Part of a small language model's weights.
Size: 4 heads of 128 (1 for keys and values), vocabulary 8192, 42.3M parameters.
Architecture: RMSNorm before each block, biases, tied embeddings.
Training: 522M tokens, 3979 steps.
Each number is 128 + 32 x the weight over the matrix's rms, rounded and kept within 0 to 255. Layers, rows and columns count from 0. Numbers have three digits each.

# layer 11 MLP down, 512x1344, rms 0.0368, rows 364-511, columns 112-167
115095147128208136132147215126122167096113119107105122112104118129110088123154170062122131140129083074179153115090145146195103163136123170144133123110119153137132144127
104105083134203137238111096167145119137121163132147048156088128150078129128104115115150139123122166117122105096117139145175160074176173116138150094119152168156119134082
154112124102092098136131070124093124111099146165164118161115120107200130148101141190079079175139077079141124119130140133134101088171107155119157142105086113109156118169
126110185137150141088124162145082145118134132126098184152182218104151125115085165048139186091140109124132112090071117140094130124153157077078095116151149131127088120127
080158126157128127190124178077097166093161130145129122066133137130107135104120118130153130168134152152149071136145141137166146174070072144106111187146099151096142111157
116146110112197193158143126131151137114147103149151102079102117117125082163150148136089138139097149125077158169195126121112113150127188140147110169134186130140120125155
076160105093148137100153085158139143146152134091111129127198182121103178158179122090119139122192138088117111130164112145131127153096124125097159141159174134093122163093
093130121150104148138155157077089127080128117162126068187140116088144142159088137139097140117092107151107151114155152096082128187103094059122142120148070142122183152070
130090103110136108151194108090141114130133109108141155148114115150104085101119144130106122117102151142119105194153127163097154123113117195132172135174131151055192109115
133155131109126190102209042150117152112111114085105084126174134117181116110065172091129102145136109136128159161128181095135093093076079138126094132125145068116100131145
144122110109048112120118146167096164185134065178082145095114126141120136138164127079070169128126127114139128141104102111093120164075098111096078123066076163133113103140
160169166126170073154168151110119106135157112141109105112091111129137117119121116125100101115136120141159182118135114193127124170190214075167135137163102142188181131103
178118159150169083112193170122140139152099137099118167197154176190093127110115088126152170056137101206135111158081178164121084167123109134158127118143115099151145124089
151072121112112101113117090150127165117123152124142145119106092139062128134151156129115154075135088125098103154197085082096147151129151103170195146122124108102145107145
163083058125101103162118130150184142099163168134104108084132102125108088128129132157154165177185146179137171113130134176096137129179142084168108090113158225108094114093
070147105114085118129130149157108130100100143089083115171146107083095130096117159105086169107134149164140143144130071077117135167126136132128172157047164105126154098147
127169083153087066119085148085144146115139142150123113084122178118165100126118065113098117116119117078110125145156121117093137106127072132124206119127136136097125136127
072194157129159152125149150088054115120101089117118142112086141134113178088102146052109100105170144156115187119133100083139098129128102126136125186177166091117101133122
132151110067110083133130171210105114030112170204183179135117167084098085145134132122123131177062106123142168136129093136126155150151144203140185122103134147085084169151
087108147070137132135111188131099133154085140120143115115105084096137106088132180060133131097081089124131164092145131143121130077103136088144140142143112048141173164131
126126136069126151081141087129079174170156146120120169136129142118147115180196160159072103153160098071177097124127185146184070178116136110137161159121140116134130125099
163151116135129132157107155130162090108156138121113161200061135104133049164096163143158147093151128082178161142117192137165115102132151144145122151102112143080081185155
103157081175095121076128150125122105157081089095141121175117136114158108110136115119127103041180149131163134201162121198095175162126080103117095139136089153141106168123
125110177149093056140195125133127113057076132127088127133080132120183136121142152119132104121131149125167103121093133166137137096110120137188109117125127124164060126135
121060075097134167128188122152125122122140116092146109168122150159145123117090162077208085142149118134112147169127123101160142137109146139090101125113174087124087157129
128137059100128086120107087039067137146157213152128094134176094124107152127146082119158145150121113127090130126060125154176099103109091139058148172137103229120080121085
093117206131138063107096173064113136140081144108134134106140065107128064139121116139087103084119101141141145171070134088191171137073153106157147139207121130101152164112
159064114091151124079109129097135091078150103127131123120101167112142156182151087113122143095097109128124104127088119101136136150137173110142148130153092145154143119044
157214099114106099171189133082150059085164167103191067108145087102155154129108122131166104186116095103127170095076140117130114115113122103142161144127123126117173153161
134134075101115147096154142111140116122112093142169070126089120106092134110170149130105099122132102120164111114073135124131132183107124065089147090088158069132102115153
134143176140128087159093141144173140071129125106076092138121166159134091136120109145076151100124120102125113111135146124140090057134103107099134104145062090137135073056
133168165102111095134135141141152101144141092184070125141103125085123119111114131100049182170099159074171092146158140123054084119160085160060128103141123121114109091129
104164055144091107135105136197093126134075178170129105124155177137134120164110167101114119190133136069102141132119116099134122104067133080191112104132149175127123152075
144096136135140113145134137116088139127165121129187164128143053098084132149091143146138131090128147060079055086140061123146173130129186156133128176125133207176177108077
164151228141137143107106122107122114135076126093094111138158120142091201142127112108146129184118158025149087085111162108174163126138093102104133078020113101153118106112
129090158139185098147119191027078142139139162080192147102160053108133116162174149170109171144110108081114059107106052141088160144107154137067149090124086100105139108141
175094068178113153153068148133121108107081138122079148112165115113131133116103142148141112203128100149115146095138138127090084175149171100104095213103114143128128120124
107097158122147103100127158076145135098126097117125126134151162088146150170169133096108163110155106114164198151132146136141097115173119138104128146139122127092115125153
092147162134099130168118070120028147157131135117131115146105113068102124082084135119133130169140105160164069111147139115144146163136114114115149129128143134103076145102
118122055122108081208167107091113129130136115145143112114082166095127122091099120149064135128107130114141202135137165114092141154126120072151113112121115128119107127109
128092130066159100121159137141146096134124120158122149082181124207116102154169165123092201123127106093114191121110146154125109116139160145095160049147164136121174164089
114096158163081067143160100129139157097105111090096132137148173146167088099147132140162142124137131090112089138142080140094141099110122067137114156085121094129197129130
120117155125108127062141137141102143167161070128112119122087197094140121144158092145174162148184122094142112110111103110194128118119120080095086116101138085120089119106
074173100093151135107148178122124085147106122150154132079115090186115081178098146116155102146153166110174127126099066106111104133168138155055088023188120086130120104099
139127137100112193141085141191149110092117165165093078119155134131169079123109077128135104153071132146168060135107152164166127118162158152083111164152143128139071116136
104095082119190163155150146147048102119078193153099158189085098094119098155132162149169140154109153182087159186057178079115119116202070115087156155153103135130161109157
130120130175148143105079120114123115155085106102104147117113131126132145147082188099151100130108108056083179119197153084135103123052138106183112074115113146136130085112
157134154115091104142092159133115132145199174170127142127111119178148129166185122130076161072128157136131129191153124164182107125143116145113097144132163122114104107136
080083114128122157122097127112196146120084167108133136077139147092101156151125071152212154150118126144091139160104141131115168112142166213089115125167126135151134130140
131095094165113041142126173115152124190092120162181094130098103136147123131136155116144138177091135117115129150129109134159145099126217079074199181093169097134091116078
139084179144088085135061136181109160122134154117170127185072151164052143113133087178117102127073159208109092068135112072150180100099118160136151104152084101151122077115
149118172127118135150143093050092115099150114131136096121106143118119083149107121121154105139100142101138149143111099155157128121100169190125151163159173187115119121115
144154120136147154103117137146137139116062164140162093145201132160088111125117162120142160061130152150079081176152121130039075138153132106111181109124124088129134127127
066120047113064114116131155095144115108097149114135116176109157068154121136130125145156093143116145135117107152127117205121097136147152148086099153119097173154122101130
085122075116106148173155088215201142127127122190125095130165149070123136114128153095117142166143118123147109117117188065146102153141125121073124143094164179126133131110
141086129215186073131177118106132140144107127108141141161139203131072196109146095130102051178182120103132154153136078143181134103113090142112129104102142096166127131144
135112167082051157140176083165166117105093082139142156112117096123162082102096095125071122077167117169152149178180117107128085128160091105094144112134136160182128119165
173172158137073089104138143156149136134130156074127133062091168121110116135160163117129118168110129172096134134151085149188115192200165164125115167162104119115029123135
140136094155102152124200099109071117121118152097144108105123135116035114112171118108167130126132149114112153135179121146141112146134075163161094188095100181120143149085
144098126121160173115158143135151140168104149147143107099152196183083079134165184078159133109086150134169143154185199156091149120131143110143098128125133137080141089077
102118106138106067082143112078122145041104126163094070139100152106133118167152064102131066161124144142145123157137097131130112117114137089123128154143213181166094141181
116136072161101098156136110097137130149121186099151087138083161138175111095147081087157133157139102152140114118148096166117094141135141177168123166175166091112134160104
136130091149088066094127160134135103141116123082146112083153121083115105174114172154142186127160086083080128135175140081111131152038133073151172179023177084106111138136
127119176108125091094124131118132106143090133169126113175110123067103151155097158184094144133187080160151140142145128121128114154110146169111094202075077106166127111118
135168121113122155089154194071106125135144087091152150180149066059119113128184129116104124088168150126136094158157135076139132118127144124138080141130168094176123070120
159118163157159119103105140163121172104135197125076136099122144206168126136170184126159159127140135100179116112129143093165150089107133111125148140125108173118137083093
156102101113119178136085125164100160142121098161071123100121101193158142133086130148138133176128156143135097160116130079087128106159131141132155125134115097128155107147
116124076126111103135116127121114115160145144167147157136081158146130126159169061114108156122163151134079168113099184148102078155153144155137188097098055126120120070090
117096121147116077127102132121124113137151067137147161090118174034117100120127143173104088116131132111103103111130146123108144180123084117102075166105133148152119117131
102205152122064199126136140154148130125126118090121087107165083112027112102149091170124139136147088145105115114112115117105130064110126131157134155097132119091160115104
069106095162057134064108135131159117109104203112098097101098129152104112144121096099167119138139127074228127157133050127171146141140093092133140158151131154174123142119
116181131108103118154201088103069187070111202143149074076174143166178137070137108100102094152120140112136104150087110114105139174115136121125157111097169123151140130176
109155087255126164154135111140189138069180164163131128170105073075110142102163076100075144156048109138113147185131095148134104127133147134164131107125131100125162150192
130145132123171132126138112152115145200097110117161154097150107099108117095101089101096182122093154140145146138138134128154073096176146131123156119134097130093141110110
148173118074202125085140150129173127102194078184151103126137058121124153157119167151162180093121096101153078106178105129147075115119136130133086098119170158173136200112
195096099048146144177167110096105090131153121133152139025181193096148107132197153098113115108113064185107137130163111167072141126184127132160133080157146126135099183144
139075121102095077128153154118111139144054130136168136195108120126076122152116134074152141104096096064149155097064103152125099094105122124077144135181143179114141114096
065144141110177134108145098130173061150103049111148112153138091121068151144119113164079118143153164113155147123118172159086140147198118108156135189127109145083153110124
132087133102115104143133120132127184142164177113138152119123169100091080137119148152165117100048161175140183093139156105159119066144148129167134061099122098120039144136
069137124138128177115153141111195120133127094139160119153112123128067064110104093167151130113115147115174185116132064137125146098107119152104169117100173205128122125098
122113109141146113159128236120079153109139127137142121177140129112087096145103172130135100105172119115093130128149109103115213124111108115137109124122102081095173137142
152116107061173111157172039171128134092148115155136145085068108185098135115120093176110078120092181102096131154106103131128150141091082127123147107139183047142125150130
142149115157177161110144119108106092091077125110076142106127105169077161117078131151098117069118160157097168092123089166033132157094099134147094099135149119109078178181
179131153116084207122076134114128166156168096117113162098088198097124140134098138143115090138144093114197164111146145117128127133148185155076111131132134127063143132177
172120086073145129141160167159100146127097106107151104134109059174093170173065130082130086084151177138123131168149114108134068123091119181117174064132110172108100139094
103114111112150137111123085114098114183119135174069097106123175132123152114128146149128117073112097174082153115137175171134144178120140121135217131135087149128073140058
142136098124167084057093149080177108087117129139171130084094111074186182127150151129165131028161113121100142113124177144166133111168092090136156173124114111143133118165
102134056132107106111140171110135128111139134164151173119109169117095148145152177097121152140130136004134078135127140163157122184157125080166175135088137134143087177155
125093078113088148172122174056131132134146124140128126159136125120125133129132118113121178101101119076115138104112145096152081084196111141103114134134124145157117113063
173165158171107125116098093138096061137133076096165215134116076025180120097148120131134126116091095171156137108129189139078138113171142098177163085131180079122088164099
162156159097070124138110096178161144135172109141104117148131106101179114139125137091133142092093111099078136147114121150151149096178131109137129190085150114145091115126
132114168107126100074109126105165087141126097137149138139142108110077122108122119167175097108111088076129084160092119081183090132181165099171163164119100099087182117100
148133101167102147136156083173114126113037088118121131163102093171045190150162170100155179151129138171146141049092122142184136137150159096107154152116127035170118080161
072165152170077103123156164127092142129072166129090125137169128163121100115140173169138221114124151179151128061112127121102159159070089141115116124111071175100135147109
128109177097188141079154123109127095103142100145109096127165122133104108139096112146156137149207095151164118103171197184133133114166140115132145153183162112122172129178
137088156144132118115099102182137123166107095130152169060112119117161134089146147130120141132105144169106132136145169044157135090138111188165155162179055065094139129152
100158108074118141070170114105115142131072138107128121106088152071158158123154078162136165128107144156128143119057134108127140101134120094134133137183103150081127134142
099115157069140117076130198114122130115103062109104123149189119125148177159150125104109110146099047092119140093133167037120133097132126164146128097198162124129120100158
128160120127134125134101113159044081153125182161149121037170096094094129141117123089109078103173134147100134181089129188128160160082100174165099129153125079131110137170
127116132135125206222120084109123085117107163180120127137115125155122087160200069222117111164137153107109171139155146072191144092104155144133067097089135162146135092129
143119085117139183155174089141203165112201167109175152132154152140150108149149132135144093207127133115119114115107154108176100127119124105113103127089152125117187154111
112105119113158149158102151163087158145129151139117139122181130150015167163139074132170131126174155113109118123110124138175126103156099110088073066137131117144172141107
143121192128103144134163109157095127104095117159121134112112099103114150128155173196136113133143153110094140131172170147173162134139135134146119133069109090169115128144
138165147162179170089129118088123054133122168104098130158144095194110202088135127094134138145105093135129061161124114074083108134140114157106115141145091091169129113043
141092102117101160128153152114187135079168130111132089151157122162146143115117102162118148102145118129111154122130094128165122111137152148161153145101108139097142172094
082252138060149115139101091150114107166040070158086155178098119161071148081111196159153132075099158162052087128127122093134122092112146106120172118171150071129119128137
149152122131096111085084135114133142103125072073065137123158115073135100100116143152072138122097145078122131177115134101075073169085099152158130118152081145088057196149
118147091155134078101159095132152165102124164149158090159106153134074163110172100214197096167135135129122051157041100124103121121145125136085156174093164078144135086092
189095111100111139136087205078167121128174145128117144163125130111134148119139100146193158194112098089127119137122118162099139081145106124097157078163119044107117136123
157118094132099168091095090134111169114134102103110142075109144158158144163064114148186147149175141145145162112085078138140099130129095105127115096101142120102139130121
133142134105146144144164117099137168073084090130159117174112127116107162115132123134078105120120128118111161131170081101191119173173095180098137168163093086156134114165
159158124079140178070163064090135166125154141097118119117150127078154052116117121101092147123093117098081135133191103130109160113080144124165093114145134099162132146151
160147133072141172119072153093141157173151144110123089135081105187158194127144190149141131125147116120052121135139115156148119174155096139071165117105112140131111138177
107091086049088115167138137098158102098108140078172152168124152091090147082131142092081122171175102133148101049075177103163122124152129157160107079159172107161097149166
074079158094144123210102108094165155151117094103094183168100170135117114119117149126110135056197127157168113116111144119126131138127106152106111135153118147088163135101
128116068134139150103140138184216133153135140119104112125110109092098138161059086124086064125137121141156133124137169085119221151100116123117144121148151074097191123124
103144155163110097155109122170148117136109108077173083097086153160150158134085119085156162164092125177149118139073133096137127101038136132124122149139125211117095188144
157126175100148093157114167118084161087147146111113135102116126089121199127152097226124024114167116086098109088140122186126129147126139138168167117076122127150150100096
105109110117114073159106097188141093128116132143141088102168119114063109159132146178120121130065145127116067160186144183132125147181141126148066125167098194102137120156
053159060115081102084139147146159162114053111047078106163182160128135162108089139151102151175183144113144106146092141147075172139146200132173139181153091129163103158129
135146108147096122115152071061159131079089101132140093108136122171100124168134143113132105123135157161131147142091083136130142131188186168154139151125073064089110135146
075143124177142070187113152131122143122120108099122050113124137142127107121151119178065134141147137149165191095108198096194099119136185107126083137168049152081122095132
216116136101118136156170097122138118083108111140141158136102147180116103093162101114132127112150095132162147153104212120115113149089132158115111115133147150145135111113
156119105143152115137114117139142107135144117102142102117133147188136149153126140084167150146125132228139140130208152106173128122196137132185180147094169117097167126125
156101170080173166156090114116136136093134116169157137138136209047129144178094171129071083152122097119117146109088154143131134110109151062151182155168119166122180165054
145080130101073090130149141115151137120086116127171171133100062120086082190103119194164118137150151116105179106149174143127090044112105097069172142178185081145151094152
121134142131132066155137124146169167160182175154176176116117161148172114146135111079113124061104129086124148089094158089145136154084086113119204166156098118094079138209
109186132161125115136118166156133141138157120096168152079186171108164128130089136153104172129167125118101115044141109149110107099179128129167116099089100089074123119102
163142078189136168057125094157076148118162113091162165059154081133186129132127131108078166144145117186061106103099104165090113173147196147145145099132114130144153112094
168144105149157158181115081132148156094108120153183058124195155083156097169113142116178111124114126114158170112166071081171142187116188113098156163099117155128138156100
093118121116136120089117122066201108133107093134168119101110147114122177128087152125113225083182103097131086116140181122134094052139131170135133152114144154098129135159
151186124167104117169156110151124090121157141149098113146125185126084132171084091102191117121080153134098136150143161153164076096099140123180131137153123150126107144077
073149116137124108135077140127120142167132085137135219103172150095080099070115120123093207115131147103121159144163124180140110114102142124117152145170173150160169144088
118123173086221141112164111072146107115166031190092124054164150140126098113148134114128137120162106132125175150182051131114148118128095142105117152135139084185129148152
078189153096170189135127151127110143161097124142151169134069154101149109134181118115146094080044106172101089128137131170078137178146099115078215117125125082193108124083
165104111118121102112172080109131124077093098129148104166168103075140154089121150106109109131115129134170131126144098139105129134141122100143109065063097209143214158159
081060131117091141146141079128153128054127137103101154133137137170129151129126111143167109085120085173159171116126150170133134166179166192114093130152147152086125100097
124158055068146100180091122165098177162147130087169079154075146121195097142168135149143082103119142139117093105155144091156112151133118082150124128157179067138121110184
117107111162135165125125228177160136103086136076151116126146094096143154138090111106164141143128134125181143134085113099142135156179123126149117148109092065104186121107
140047148167085136082156132141088133000255127097203176138129026143098174236126088129108142146161066122124105102197121087068207094174029151163134103086088166059141113135
141108139089096131149078182105155112146116134116166150175080079101118146144097080119113139079060118092088122140142111132132102096130085183078124091168127202118129115132
094079141180155181091069177128162189111146097160137137136128114109135155141144045167090093105090108086120154123135145117116156115124181116115175143120116132129130116097
094105162110090161201129141133093090151133108144113159148135133126156065109163073115186155126122147122142168153135153136097124167158129111157143089129046142148140162141
107089094127162114104122107120113152088088131149104157120132130151136131123092114136118091077144110156144179111131099082115100171180151156158126138069195107111120129141
098178151132165112180117174128138134138172094101111125134090146170150078122149158118079160135117137160082127115163131100076127112080129116135138160150088158137134114085
119120121129090093109160165158148149125127113114119090093070093086117106154167078124090113099160167128127117112131130117101155111094109154174132149133158145146170111143
117115049152127119106135147136148114146087158143162072139115070117141134102116204128053177121118116128119078135138120167122123090100167179064132132149053158084151079122
158164130167092118136159114104065110170107075060120079106086079143125083112085127062063130095189129075062139137185154132117065123191147115077138141119191122089110154159